From a checkpoint of a small transformer trained on Wikipedia.
Size: 10 layers, width 96, 3 heads of 32, vocabulary 8192, 1.94M parameters.
Each number is 500 + 40 x the weight over its row's rms, rounded and kept within 0 to 999. Layers, rows and columns count from 0. Numbers have three digits each. The size before them is the row's rms in percent of the matrix's.

# layer 3 MLP down (transposed), 384x96, rms 0.185, rows 131-336, columns 64-95
087:538461410490500550509467511471497469516542464497506441572462521501528526467539553513509445486456
088:514511500486448448576532483451470442537483461415516502514482506511488469470471456484537496555431
085:469452548496520452508579517536458496557559505579494507463472523494478518481477468409509535519485
099:470428507490529542504523466521531494499412481553500539533489526467511426525582418522519525494519
082:460511541498493474473556554519461499490512490529474526527507498522486502518431500440523494453494
096:552494507473566464466571563477455469562533429505528562509438516501399491533407499528484536485519
105:488551426529510568418486543456533467488478464574509517479549501547487506502462488510468465461416
083:432521520498533531495484532523540529557452540562565510523459511493582541521541527441532523505471
082:508512514557493482466426412518565495471490587480443544523461523481476485489486465539480421502486
092:495563572508517527554534462494483458485542431540460447538494553564498526463511400382463426498505
095:564526514495516507484502428469460436573537591480479465491544440492473505444439509529473513533556
092:503434441530469529487529528452540433545494544490540543465496573504553465497509491501445517536547
090:453495531473575525512477495509536535499529508460470485533481523495475455443434467565504541569523
103:564538526476536454482591521490507527514447411518459507549541437511569459466462536451561436477539
104:475547463522563519563577551477435527455526546423518458502523493542522501512522511529525524474485
088:543525536508509490527511494480505512446468570490470525506514466557555579549563530421476501505578
121:545526591507549439475478442505487495488487522551481494494478472505424468469447501623402490520529
097:539471467566434528487510494487497455475499545531521475443446406536488538540508483534498432452523
103:572538490518522486499525438485523524555510495477450606510532518541450479486466398489484490499494
097:490453566475570513560504531488485514484413505556540577499437539450529487449539500439446546421489
094:549463419501494468548541572506510469488515574424497492476476499488521569499471483526582513509561
099:490480555483575606568527518491503510528479491562461517512535447551497505460513452483561528547488
080:416438517530579482487517483492454561561438457479523484454499544502444439528526487502558515447464
134:520464519503512500586502494525518573493452455561497496558477523487522469499503553494503384492536
090:462469469504528496494535442481478553474517500496414482482412494501576486471414505437504499511469
121:479480539521523478457382490480495524489501548466582462435532494457564529529577506523498478457476
108:497455477515446504444453492517492536445555548525527518465519424465447542479495517489501491550473
104:495475537440471576499524498494481540479468533460489430431545474538515512538536461559503514497409
087:437532574437562511478499541441489445521444527589534512515465572486543550464511512491448508494487
114:548583507557537437459517467520529466538504431501506531595552489505442549473491564528536431509473
111:612455522570447425528479453508501544478495544472469524529482471511480511534495503486500512520494
107:457500440601420493521412475563471536509512475564532513510512483514485520518466530485536548479568
103:528527473577505524573546582557452491524445454442530476458574550550490556472564490550488503531473
105:489443555438502501514517537492568561446522434488438494490478457550490494476506425454447526507522
092:431474533488538462544539455496480412478568447507464429518538527481486486483510435474417466492500
108:469528501502445517471430474457527539448553495514497519476497470427549473484544495511540475538456
093:531494469456550489545586538556447478534465528481540515468482534484563451516491560512471533491488
095:487517462507484526534469520543508459513490436497523503485583502569491528448496536533500487509532
096:495527429526524513513470475486536491403407469464483532507516543513549550503516551441579565459561
129:518462523552500564487473547520480502501609489486470482517499471572578508557506476492519364564486
099:514546436580476553540513538522514473508544472444459474536447589460501493472433494503484521537542
104:511513457421457537519454575502473493501483537549489513499502541526545511477468497515586552571452
107:533456512486531533450528516523493427577536559548545502500495544411518480508556449506476432487512
109:484439485555509548542486536556495505418478577470564505435504480504498573513512548517506572488535
097:464481498485578573518477608458490508473541520527480464481519465432522511524539496479490495459484
099:520464515477561500535518494479500427540591435495499511483551522465540518510516479524380530539507
106:486527467508493598511473499499538442453498595538585473471476506505546445530545538496497517524546
093:457532504500537592496496478521521407552534435513462492484477591529475530510441481460493495518463
096:496478445521509428489483473560471487568441517565474527576505576471511480476447501468438488462479
112:536504505502527388532537516535505528520447553525555545496490489488448508508532473473570521441502
093:520484545521509426485368493504478475503526499495516542517517520620542545473548465529519451546489
085:492531454470487526503575469556505446525498535571543521463468468480494545456487509508466553477499
103:499484563535534524463496492534517461545424472477465506524419534446466489518528473405509508505472
098:520448546498433422520458493466417504546457545470481478590466419484487448447529524492493423557538
129:470537509423457442477486502511513408510504503513544489513552510495531485437443501518549444502513
128:493459516475457516521483503471482487408489589500549503543478489579461466465500544451449452539487
106:449512517529510561527550564520561534471450474480537520474526612499576510486530538445471564515491
096:596547494484449492461533382510516426537534412602511499505534430519459482552526433486569517460557
102:480559477531492513485516537472456491516528483569464494512495532549434457523440483486470509442544
096:571538433490480429506587471519520497505471489514453481509481561508468499586528562482526526510584
124:542554482554455530500437578514498492482486511511535490493501513614419566473453496434579540463476
095:530493489383564403506534483547449547550470529504440466525500530373502477529499457493491488507493
095:463483439532469457491529489493463501508516488539488579521489437493526528504438436565463497562482
119:490521523495498493526510518408478485539476563514502544444510396483504475489554460535445492460451
089:498499508508515455472521480485503458492468507593499520470444523512473469511517450498503572493482
093:475525468493505561392430492535512491476552477550548481533468535535558528513526550466506512490444
108:490491535442468463398455482477468486544492539447537452424493463471512448481548535513534552440521
096:488474551532565535494503502538529452536411512428463549439508533451476512514553438501507516494452
100:521465509474530471473559501477537483554545431526457486444448493475487543491489422483559551447451
136:547473518464477563468437581565591520521460499506489491473502558578514473466477534494493547489501
089:503471512434500447513440443503488525463433555431510484490515481461460485453517554495506544500506
113:477466408529524533503506553551498490494474514565545521481490542590585547472502540462537479477516
121:508439489526436542497475454505552482484576455587494547557568584509441500460421523528440460483496
114:500487427594523564542466462560460398535369456492541484497540611524523497500518519526477566511467
098:430457535497500560398486505567511494525472480468474471502530545516592477570529485490491586490502
109:485510516466549462569502522478497470535464480471563515546486488538521556461494486518506446447536
093:485521444447492500400462489479492447551417484535508440461537502500578481519490549555494504482456
153:594533476500467495552490562449479574492475545544552522529506533590581514456500496489492498434525
098:570532541501530521513469498572508468448449486471529491395540523479543513531435520442473577426506
091:577565513491528501483492560565489490507493495517447503493515520482500426443528528533445537508437
126:532524478485531388543526531463509483522472466430474491500481483514553519522420459458545452441500
099:497452492474526457536493541479570484485547454524519501563490430448529485489468468453560533454500
096:482568509446521507468485559472475511522546435513422495520542447496529455420531449569536526463543
081:516490553489537557536526502493516529584490432488485497516489404519509549515495489467534427456519
113:566509455542500498400513504567489569533501519534578537541484480637455522482494473443499467457471
109:484466458532498464432546461581460512509579536471460480496563531516508511472527439481510545514429
090:465445508485479519481423528520474533514509521445527479502577480470485452526546601497507523524494
113:528433565526516584504501503484505478474503513470481528513466556519511450506582507502509522543546
097:413539500478510469513497488491457588497468500497536483576475511456453473539630462541546489529471
090:492527486566509542548474519499438614490537454407561457468508518544490520448556501457487431466488
105:529471590507470464496477547490454521523385492478569535524468566496513481521519491527484492519540
103:532528549496544479526562461519534538533475515444570546489454540421426525466526586458413526493473
095:477507546496469544492530468550501495567451601488508478532462488506443487517504483455442500478548
107:423489556452561486441595564551529537548578524526478528525481532440516485491470509559456536542515
092:589480525526460430554496489405469513571531476564486492508478542482459524531505516529396500447514
105:551510504507490504423443508477492460486498491472494451501555490514604543525599528550544477568433
096:539528557537482436521459514499506508527507532550516461566443482431553453556381550575512470478503
135:504530493476498409508491444589508501500519460545430482465525432551509555500519559516447456466496
091:543541464500445497422534537573501439547486497517470452472470540448491581439519518531486483521465
111:510435514524545425540445437454486468454572407508490547478538490525491553521496469456506491482506
101:479507540478501494460511525502494500514434477522478480530559542483532499530518452552603560455492
084:516445542459529501478580538537460439464533470548475605471470554479453526575516497553512540520543
103:487576514474501466520542472499415441550514503500507487485487479477507410478566542520509497519549
107:501446517506487567570469469502530531488566456530467496476449461467517490461496504487523488522506
087:540533544489519517568546495514448505452494520551560541544534500459541473555485579540452474536511
086:489529534467499491503564463500520473437472460559545585565459499486441523537437527572456443564471
095:506527452518473494490467602479478556446440506532580538496483516554546498537516539564492554528514
117:433501505529498489467536587520486472511506575542530516451454486525504475463446485490533458451540
125:524474488479515509498501584470491493468542530490462481496549424431496430525541479555504478505520
115:547587455511481530505460478474451598462528535502514513496555447500513575461487560484492476495516
098:424577464505490557534481471503479503575483501507522458483503458540483403558513515464483418451498
087:568540528550470509527585535488524467382506530552474500482532553509552493487538559578505485488538
092:524497550516564445468489498543533475516554489556474477562475501430538483500531491541419520532491
100:493537568431517533510574485480558474493466468474489469548465543461500455478446517450476517430582
095:519545516475463449438421464531461530529472498468443512486585537515438534575476585520502556525449
115:415500513453446483524437466491518524448524487497546491517551515487510560504550563514475494493548
096:425519513480556565513465517526542468482469526503538461394536462472551560490518485498543540518486
080:509504527491515432461446441497516528444537565478444477592427503473527523507510571520473510477466
111:461484454489479506614570489441473472502512465495494487496487476479486415515454429518521414496535
096:451445428561407485475543461501461464452482457530458578517477492591443491464467550545581512536473
100:492507526516520496505518571533479528471425457509524503562555429492490461505544489501476467487542
080:525512536480475450459562458534483421481496516523485553529514595472501496490505557548484524434463
104:566542480500495506492475491540459524546494558505495483506534512539453497454544493465430569543534
109:486425461556442492477526505461517455521500511458545532426522519590527531491515518517465425475494
096:517498504540468494451505428574599441455507419500472476492448486460483495545481524524425411541494
095:515474466466506494482465496471559510538529534558534477445530454538488524462523516536559541471424
096:553491477467467505508475572466524512426519499514569555491479588503447519433480451467526424466523
091:419534480508490497448484536476474563526508514468498573477526439500545479499499477488528464478533
092:493527489522575490423606502487470462476504543523480480538503469483537485535501483478543495508479
081:613513472463546528553583485473495531526573459504487521426569490412513532545479448476535447513516
101:442492503515454462489468503489476519498536476550474464480527410491534477462499587537455460463422
105:528479524539534464508468506521489468532475457530467526517544501446531523515500488505539370457556
112:539484459501423547432475503576542440532391468551479519437516514519495477496516523464552570528386
109:489480475451440510480500534453523515467572560529482482435546494533474505472513506557556593520476
088:550482471492506480438512539588452602552474485490530482512525544522560538474542538447474483503507
089:578440458490518491502548466484515484502498562533471565488510483470458472470479398529549469446522
086:458499526514467527474484536452485492477465545421445456481475476538526535481433541492504428482532
101:476467472532516510541505491504499464432487486525484447544490509477557441495507472469459431518498
086:486521519538531489540466541505479556540482470525454511475532483495497533545603538540464504533509
095:479469484539484442461479529462475535492457579476471524575430440499511506522588509532453454448465
099:612479458535418528513431483549467521487500433490480506501543431492484479485500531458549472504517
095:504511499532461592490523447530463472458513472499556473481566476516537463480521502557485438552517
101:485526511441537550487482463463470484521481456510569534531524605494536469460491478489531532456504
072:533501450511525474490561481511557469529480509491477483461445499434450522565490441463491504453510
103:428486443447469541501462539541441483465498439470529498467491521536577430481550463464434497499490
112:512533486546507541482473567464511485542498577456461424451550464539546532534509521547485556539487
104:414540544534451595577523476422478539399555536512549470410476423542508505540581526484513506463483
107:526537483464532534513484486485579511519477500466508479471473490422486465434492499528488561462494
112:502441509576399591495533436503497442481503494512467504466470498506412527502488522521491527453507
095:494513452491534552544452525509503520581516450500450558433494482466547505520535466526469483437483
114:472515518506543513469447560516533492478420521562456473479381509516532469497557501530534472487464
091:568432577507522431457431478533501538476494518556515453459518518473472440546553451454505441502472
102:497528441446505469508544471472503513496511432516531515618455568475443459486488496485495493502531
080:584498555465513516521533566537456482484552481432501466501482478517506476477466459464533494470476
091:473494520500563471547515498440513523483473493482558530417524441518464560485505425503532510471416
102:495463435524515444578495513527505516435499520432488559528511596494502456524526568575505454479512
093:537541463483495530494508499559489499487555510455465522493504553469488522484488521538415527456543
085:452546449492442533496469543577519483519424608483459479490496470514443521527513509516502583492502
107:445524428491528585519555523502500525518432459546496472470471537484559467535525511492582532462519
089:518502488341488505495498545492537479467489506524529497431531531519516465499452566476585529523526
101:521490495496467448485466470580493447489536540522525545450523526539489472505515498500494521562504
092:522499513467525504519481524574481530537550506467484524549494446563459483468514461464498495453558
109:488508565513540484456509513413459518536548543471557493483469486553505507505542498576526534458509
111:534481479508526493488545457548501493563542583472564521481484535493502460523542479482580473526489
080:469507480502487538469529562540587433549562578487516613467558459531581497556506545555482474545514
083:479483497541583586406482492479493573487488509483502437564502449484428469557446497523474508499481
115:490491530508541461462464482501523485479489504532477495553510517462493479481561443551513433520551
104:551502506397521462474445503498529516480574484487477487570435566486461480484396458482458529525457
119:509482512470498509476537491508548529479533473500566519534486536457495472503514555510489466467531
104:468538507487519408504491495507512517492452448510569492532499508525521498488457541497397595495441
087:550479484412562449508539493503488533458458577451508455511477474514464464489524512491544524527432
103:501486575492533421491557452526553521526532466531510522486486457483496428470493413536399477542508
107:507553528445603446521521469480515462504494513500550442523475487430507531556463542513503526452490
095:516438475549450479445433449478475486504482514419453535516490474474466530495531509478427435462456
082:450505515447540521511516545499465505481528503500476502449417533512488524529486537606461542547486
112:513497555532581481509540466522498466496502377478531493529487501543453525425481420493485443485588
089:449517532533544431424479526500498572449508487491422508452421504436525542487539471419548405510498
110:454538590564538474546460482456492442518529521492535500478526556519528529541513571475506503502449
094:464506479569520538563493477512524450473463482496524458510432640533491534498485515523491499426483
133:479475502535426460423459477463464496516511515528495535497578526490510466478486553558494488533434
086:533446489605458429456485519527486504494492562424479474481522516610499532553509595498511527545509
084:404482487508495568538424491555522488471514521468500449498520545503573508452462492514464534558514
100:448535439464473530492516537470584438487457501505462486517439498481540436541519491554539466426526
093:484491572554545518474484483552508455522536446517502445513532473506477472503509522472508524506572
091:435477481509512555431522503515488585505520472505495479514526572529506497507569530544456534491541
083:547508552465481535476463409469553569493492524437451460540481384552519466524497475456537454467531
101:580512497522533488525527512461476458557508514451462493485483551549483495504536475511560505500508
108:576546500518520465504485548443520582582494467524471541544471517431489445468512476499526411436525
105:488464536486488507465520543514457514508516539537547548499535459526485434578495483545550510483513
097:408460503479474528465532491557493526483505523506496490455468514528454530513490493447421580467511
115:514496563501492484499598496526568493476504504458430520475531558489538546478440458524473470543521
119:514487484486516391536509512461467536479487521490438500530482486473478523490431469404540412499555
087:534485559531480435475493535506457456502481552551488442491469457545498563485533487439552437465563
094:478481519547566505426566404511460492445471482514478543507491548448470455496530484477466473520544
082:589521505477453502492513517651458539497545500484489517561476486506519541473476459505445538496520
100:510526419547497583499500446454518512472513513547516484468460577482476517497488492521516525497557
103:516573412514588581497484595512460466551493497491513507524502557501537482507467480503508472466496
107:538538580518518441417492517456510530538540493442485414466543463545587494445413495479524494462494
102:536532442528505517540485510449439458532538508425462451592454495428481490464534548458427437538450
104:450514507516547539595524583536538513476480496483523527420571483499512524532514500531442557493472
116:456498532573469568532540479471540471471494476554542576443522496575452478479404454485502534514497
093:457466492582419496446442507446514508505513459452558559482484474470521489485495545510470514547490
085:469499519621417470495481529526483541485503476547575534469481496563503490567496532554612492496476
096:496508617476464529468475489492533520479439518537464466538523439470524415517560551508399466548487
116:555475451606478506484497475502537447548441472429522509504436506485540420489472488454547491453533
099:475481480500513540490474511505500566480541515467478496518459511495442517504479551480486462547464
# layer 3 MLP up, 384x96, rms 0.204, rows 132-336, columns 64-95
077:520451525508481522532442443472480519493475466496467548502493446455510454409467466545550475554513
086:457503500507479529462489463553536504592617485517497526545564552448466497465537482435464486496514
105:445534479498521468528521434519507454460485520511541434465462526438478407468491528451479458498456
082:490502576574529560525430471521505540605528519474482567496562547512509500463485548495480464462455
098:514515524465457497426498474500544488434484467475459411496489491515588476460514482489534508482497
106:538475521502489530517451431452430478494524524521500455499505503459489509513481469489452533450582
092:537440503503498465527424511426515526565431532508532500462455471484533433513523505455509466524577
103:518458562524529544447476519502502482469605430528533503553557541477488466523514493443474509477515
098:501481541541497477497480461509518508451482542586443442476538505456535490522524498483472477519460
106:470457552508461449559488505504539511556520451483541543538493551504429503523426479490549512439474
097:473439538519468412491474506455452521583464512503540542468473451539482480502527521523472456475465
092:474518511600469522507479533516509469525473504455492523472477542519489563502448419472549477442521
091:430426520507449541509514513543532547511504411470483476492474563501561454495511524528542433514479
085:504524547459483485479428456416546490512479516458446523441495469467503550499450460460486432471507
081:535512461542466522493482470501423549507513566524440516434478504527626487527528479513560447474462
126:533489549503480505490502456503533453505482468478528445517442485542476461515541446553509479489459
094:442543503457550478518480496550531529417560493522506495458458456432428515541469547504545518507411
079:566456533531443502535482612551470498476467523478494577541483493472455472458490538473555512451575
092:571547478514492442524458515465513574484521539472502502559430400514513446453510461497471423554510
084:476457427581453504512499525466508485445499494500592457541526435506519519509462564551553511538482
098:534519447497529434441456519522480461529516485512539527538450520487566486446515540426453520466502
091:464503477480461520509552543496509452560456464525504527558511460533464491532490514531492460508468
128:456483434542545517499503493513459496504425542532486465426500426543510559530548562521547499505516
091:546481432508429521523535512529427510500598496496524452546477509499472475460536488520472493516479
122:536554439517560484423559472492457434537472471517473488591490511510515531453440520525526518498483
115:545529499431517440560492553439513446624480543438496496425471531529506508490427444490437473441529
094:605543539488450439505531478476483570531563499484448519521477505522460483491464417434468514512541
092:578566449484554435564563525510441461556531513554485496480453431486437515512512417525561474449506
108:490603542527454528511467479490562517500531456560515496528473519528475562595489480476489501486522
109:477524437474454554525497458447441536432505535492551482483512474435499469508505487507467472497523
115:493577509473461512553456464490523498517559502503573436556465553573426475538498507507468534518516
087:454471486535507526461420477425543485457504514562545469491516466495535496526457478489505436528486
102:466477543475479506444466485484499545469577423478454484564543503474468484451511471506483542472524
088:533535436480465478533531518499520522518419508475468446532508458580554468487481538506544529451495
091:452535481491551534505416492544483475409563388461521531504501573545494565510511491466474490496523
098:511569443447501431529433487388474436568531516542461487501396472547486495511447504461469450462567
097:521600497519540555580463464479516557531495517373477557564527507490382450452568516507451504514484
101:450536558508480488492494479492496535517500460438575427515488523422533428466583476499419499477500
103:486528476461484498492540431526490531516380498516512543483487475458424524459510524510476616454484
103:600460497532468494515531512505517573599521488445474498515517494394467476505496493562535496524455
095:479554540539556463587518497555423482541572509430491528459514451494477569484458528558453443492511
108:485506403537431509502498505517552507494417526538547455500502391530532542511479590515598572478491
116:479548476529457516557578546448498531572442449451519492543459546435462500561500568477517462517528
096:518508537491397545467464520471503478525479531510536504566510481493540529495488465511548478492469
093:496473444436463464505473502417489465531526524526496431445510470497512433474499546501562547435450
113:499500548517500518501570527463561477495417431426494568505441507440513550443521512460551454500425
095:464529449586498423508522519445448544568495560424523566470478559486505538452537502493508538446537
088:484519470542522583470566593505465476502445501462441472475489472484472514509578474475545536480551
111:528498454403504525477515532414451457631497519433545509458431507472477435448485501469464485489531
094:461453542487487494525431472472476537529493517552518498504484501485444482483517477474536463471538
077:450487502488473520381504540540504523547502476481539515513549515502487538514475430571497478519507
104:559472559548505510493460454536466540545509475560501427598466464492465554517460533485512481467478
110:519563547502528464470474518570511560510525519495405574467563511459412537559437472459530508442457
117:497535441495477459503515432473540461517445474494463472553552471518538463533480444541501482456474
138:465454466532440500489429520540545515460493470459529474511571479524531478497510486506503445533440
124:594478578472528535597507518464430497539425523401526561539438491519438495517557495456529451474600
086:469505506521512463571591415477486545509500521496473502500588457455508525543552516482410513402515
100:562480486458518569462520526504499452479446492479513503542481435535489523443531539459475496517500
098:515475538450507539508463446467543547484509490449435418534557449453526508427487503484498517468526
118:484491397439459510502472478502455494496526531525396502518501435530562478480536498579505539508476
099:606471479483509523580474459528585562514495499576542560537528466518448438537503493467459523474466
089:573472517466486451521444506443509458515454526457469438552467539510467501483492592499490471457479
123:493559396426458508494474542485553482535523488509465494558485484457544489520495543473518528498439
092:500451560446472477532430493468443457520520495504525491501457590429530461461507519499487452570495
090:513547477503535512512549415520568544519506481506484483517523452466558478498468497504495492480547
106:554544438571446487503510499460522589528428518518442582475570505514505487501472471516563563518438
113:469520565518490401608506495516451540504504544466489532540440453499528464449512575490496516511523
093:429501525610520445488456541436497521442523467514507533431499475496462479529549531506468472410499
150:510499581474521480517502484567489494454472481543476482507536492500497445375499500497481472488565
087:521458538481563518430490510495523530447616471449523464508494502556481571539536544493452476465472
121:524516542471519454538518489456440579457571532474499599480493490509400549432490496470504495524477
095:530532492440502469504517543462457497494429543503509514454464486495494514489532495467517526472551
131:470563512508496529521509507514542502527516478580519474472496417548473535492507434534531499472486
097:490585526512506521555550520537485532455489537476488506531513457491522514430553563508449464491527
112:519513516499489531445533538458488534483582503573448370495503556492470478459492436529461455511537
104:508501577526511578549533546507460573469506479431524586550459509458459491458561444432470485491531
136:570503506408467467527459516504498506520446527536568527513499473538517409499538531469518502439549
119:440467471493420461498473448454485501529499539539492519475477473502440529497568485575546484477477
087:454435558478447498584516452500543527553601546426531514501428501497479553559501524532482467476502
107:481414440462461510448442469516556517528542442554503461498551501448453467479484473530520558468446
089:414509493521430528486510564477521510491561508516476499501537454445528438485551540493545565461510
081:565491442451485514497503492564495500501430480488546539440496509437522502491469486427516510476402
078:506432492500482584485466559495489536506483532581507476521463444464499489566457450476483501527513
110:458521527468537500480436441479499558507540516473482509497540476477445565508460438447494519434488
099:507473496494495505445533521513525492484482483516503542528507425414514463524475516434512548474454
091:456543514503472539494428516453494468456585457465538497546443458543519479531501528448402506430522
124:525506581495493507505439509445482435464485487475507512513465480547442488502509525569449535530516
097:530475530547412544518476472499511522531475525499497479521604432482505488593565486484504506459562
096:478554462468501567531491523502489510473551481533556528454449477434462415588547503526415492477448
116:496478510558484516527492570474422487553481484519515524471524529461499416464478468485562504526551
115:467504470514513509460425456496516492493477465500508429464540458511480544451554525581579503491436
101:521530480509564478469524576466503383468510446512510471440454545522494466505429490468541484486520
109:553515520505467477584521553463509503504524494526451476468487443527516447514521416453555478475477
099:489514549518449540514506420438499542479496517526463452502525473510549494511539475470541492465422
107:437536490560529430544492446490503442515439502575453573563508516489551495456473555443500510424459
099:484550512468489477538431394485535492538552573520501515435537479505466533571559526461529453510489
129:490496509531500592498513562427509510524528554446550534521464565505504458504485496501519459541447
096:559490478520490531567503437463506525499528436468548446497418444536492473458462469493486489414493
095:518579480435502458498454446510565479470503446432524565509463472524509589485533457563501506501525
098:497513509507479474493532474429481520538546488479481563443420444475457477473463461461434427534523
078:524557456490496496463498507515488511498472532550464507593499533418497508493510477546528451509531
105:520549471511472408504481530463475487527406535458463529561456489508469463502487452499508483575516
110:524534426488536483517552467447452530480491460499528477492520475458517507535506523482429524476405
089:477457486573467563544567487545498466464548551413558497511443482501494496553542478448483457449522
086:540460524547506423501496595523551426515514485529544493501473470507478513538515441573475569468465
089:487563495509478499461514450503496479459537497523485541517506545535392506509450494568468477526516
105:467579542439511518512520489434560490454483456507440496481493463476458551518506465469533539559468
105:514580518479463529545483507499421525528483540492506567538426524461453534496501514447521501541507
116:561456537508524546467571485466465575497571482466467529517485557444540509445469481544523538491475
093:506435482492483517463504527530539479477477464430506475561495543538509526424528458456519470511473
085:436459523473567526483454437478508529520534440479523558427515523585476514504481465506539537508507
094:478503528459479481554499514550503490541536557537460452454488528535485479458452497512514444474544
097:503448544461469528523421462526506500444569492451550502522589474551464497516476537484469488512482
095:505520471516521509563551427499540416480466432462447522511524463571429488557515502536594498524530
095:506496514472553580515489435463459448480466424522435506444506447469432423471485517514511492417425
104:502457466544493543525530547489453517551513543472559452531476502464478427546541568499505551495521
086:525580510565532583568486557488496483509474526464491517478536507500496406519538552487531491501549
120:545536477490427505527536493531451577457436505502464501532500474521474449529523490498529512499565
086:487499466460489525446512529501523520482518434459551470536436527497510454455563480564488508538494
091:521563478438515537514501495519527495450480504495522549517520501538503602481516522490545528538466
088:568480485555478494504480494470519433430500497467422547500507528396494490479523519533439483424453
115:589502526542543455535498543495475500537492535478542536535471469523471485454457509470490431513523
107:476475524585521530444462426461561519473547556501486447451522467457493507529468527475552468532457
102:499535483484470503477491474504486578526458579510464488455525496487513537539521524466578520467564
098:461511494502475504488516548539437510513480564537511526430518444498493512534496532487467423535514
091:527444458537453554520511475531495526542469487534479502527561396399496517501507506466564566462457
099:530519562510463563556444435530472540527549475462538513536510509496544513505467488515509466495542
098:576518460487516490562475507474416439477516564523505437534476489556521423481523510434530512471470
060:474569557464513509489485478433490547535584557476481470453543429525506481581533501529446430481511
103:535526423496467509554544437475556494458511520488505491499444432447471431476517429515495500510568
102:453509426443484456561516501518475456537469510426507573472439469562498555538510542501557554489495
109:460495491479558457568499521450544474447479472463527507509520475526499439420449500501471413456494
098:469548547541543517584511479604500508441449434397523531537496464504496525530507517487557460430463
091:486487454470523513523458500539493548617534401513440521538498444438454493552517506520526484542510
079:457480486517569532469431581452490501536548514585579533517498494518524493464441453533560442478513
085:485410504514468523486526514485465508496510485541511455537542478471571501495504542608549464545509
098:491504447451453587467494532428569508538505499426512607515467503579456571480468428514503499466481
085:409563528531505530537518473512508509504467487506453541453442492550520516542493539440539477571465
095:511551446559502490519457499517470506481521466601574484557539507532485447450499585551512499464539
080:529495481508455430508489447481519478467500562457473506546516526550496535395490503518449529468534
094:463545466489546493557521492465448492575585510444477552507475462583465513492504542558495489444467
112:534516448476466511478470409449519501425582567543541461496510478489511553475465466460565436515526
080:554467474512457524440466511474523557534490481516479471479519507494486467502492574543555534501555
112:566487581522517460469489474499539552428568491487483509538492464429379529518478500569476482485469
111:519542506381535475480486454541527494462539462528450475485508457538501581455478524444512454469451
100:514493490490477475413522529456480500451493484558481504503525547472525563418514448518494529525524
106:511580489470515440472469481424489501449525448475547451519538533537533548466565482465395482478488
102:501573507480557525531557544481473511556502565508499483413509481415544475518500484475536480476501
089:484505559532465452553465553496461475519469470449529447511540485552424504544483410496533519528475
114:589443528529486552526491472543543588463501506387516549466520408505510534549499506489560542455533
085:515490477490430480547487496448527428455524489510539420507539563527512449454417488435482509533497
107:562539473422440481490396481465526531457474486532523421498513503428544462498528498534483542466537
073:496489461467528462559476443542534432493502483490449476589513496572513393478504495509510467483530
084:467502457497480486547462530528495494499461524525560465484510499530458446555479593516505480511619
095:547576489509458537521517481408468568510534493566456392476550536518537567497503555525426558444523
097:444513552503481550551479413459517488479486483533524485471499469481532436524569541493569490491469
088:518509456600509457544430486510399446553522502570519457513484512463456469557502456465437452467570
107:475482517503511530535411510441562477493496495433487453471416441599528544487492582491517510524522
093:534548538486520499557484481511479413512449482486482505533523505456524464469524508488502403429546
106:576490465460556494461533502455565415534484476464460509453473465550565483506467424482562493464549
106:515458518518443578506505490476472526498549450477483478543469544495550436537523502461489472530545
103:508489494482458553490497504504550469522440482523468463504503462517496413553546461483521546449501
104:537470482457539515514567521534515462463472565433485554552453448508551530481481556478462469459449
085:555483502485464548513438420481519490529581461497497476506524540528491497432578463516503570580491
085:466451511490545544428492430442500493482503442552559541574563501468506494459481446510515475472581
127:550530482467468469452422517501557498569468522494527568508502506428454497430534451527509501472535
114:481567508467454531471432488436569464554530464511497498512475530506508529503545516421492490442455
104:504521478459491474564526476522469483439524511515499480462476491499517402477477556452499473473528
114:520445533514420453502518446471534511463502478452480550576517458464549494421500521458521472511546
096:512472473572498499540422493564504493548497491550555461450404490482461569484563568498466474462542
112:481500500470520528508533500506463563456502467432494497469460462450490455493527531438563560486438
112:487489495483501444441555531546529495492471490501454545510526506528480529426493480586414534518462
095:504544501436504506539523494484586477493522466505486526543528509424494491422511485477571489525558
078:570515476507549446465497485475506488478470532523492586516526518472511519460467472447459496450508
105:526436475472464439456458513474533536500518511556471520444581455404510445487578542481451529452493
095:515455430505488538559557485448429460497467479476517520517524576574530488502435482541517536502523
102:463507494569593357594429473515489476505464512474491529463496464465544441483534555505424466525503
102:552593471554488519550510473538580406488536473520529440534453519541484481470494534529485480499479
142:536532463514566491513502522448476513508500502489456544569499533520496484397431559539507523538458
087:550558529503458541516606450445467517523505497480438459474477460474513565521497450458550513530527
104:443532499485452472569515476488525526477464479537493511574464431448484511495488524537551548592506
093:476457472557495548513563491486515510636480486460458558436527523511437460481526402497515582487550
113:481488441526476463481487568481464526470524571506487601509460538508490522504471458500505394506423
095:435464461451427488519466465476509484487553451506498472509537530489532479499459590521508481471471
089:485489483528488476566502506546505527541432469527496588556538428463462478431489526511538546455543
102:472526442502480547494499516442537487527535525473443499534562434454517508554546453429479490478457
119:581532437481490549511474491514625503526492568527469525537522445507566537503554524461539614485436
101:479533520506494466525483491490508557504539453540472526568461492490461469437548509446483532518463
090:539570499594482491454501497474520504548506512527488405442478560510470502521512419507480435556519
127:473524521428498506485550454478557514517518526504430500495503470496466495499464514536464457440404
099:546476441464504507463472506508528564549504451485523498576477401464509439518602565483541533513470
099:533455526583452502458478478543543522496487490555481493454515533466444550448472464514506531467537
091:508520470488415518528467479486461493441558480567510523491490458508544556543470529518496544472439
078:510526469507561547571509477406576496507530457548468538555421513514560550443589557503517489457494
095:532490474463522538474562469488490522489531456520542470524538433464431539480458500463496437497556
110:476482458430443498521449456542504473509575480605513473455494527479542514493486445537493530472502
096:520478484549515442530460499501490475489475468468529520578496454501529537405489518482511523473465
102:501502527505522461510411497496503485591492453482533462446567516531494409446463520519488495416590
096:510501580501473459492537424477510527456514477521575443522524466508409456492457452554540511576441
116:569491463454524489523521447497484494457470518516456535508476451464462570530551519480493500512521
093:529520480478553528515503557470509640519497536476494549487524460483547524489502396456488515444467
087:540494531503548459521513464516420512532533510536525496420479522475429413488506563438559482539531
095:531454459473512512559539591484430485457470532472481521512470472518480493526414459418598508459465
100:461523487500535445423487473505542450508556477538428492578540472544477512469524578543482433500506
100:541534551430506498515462487513515521513513503519472489439504463492495489476541462472565525522374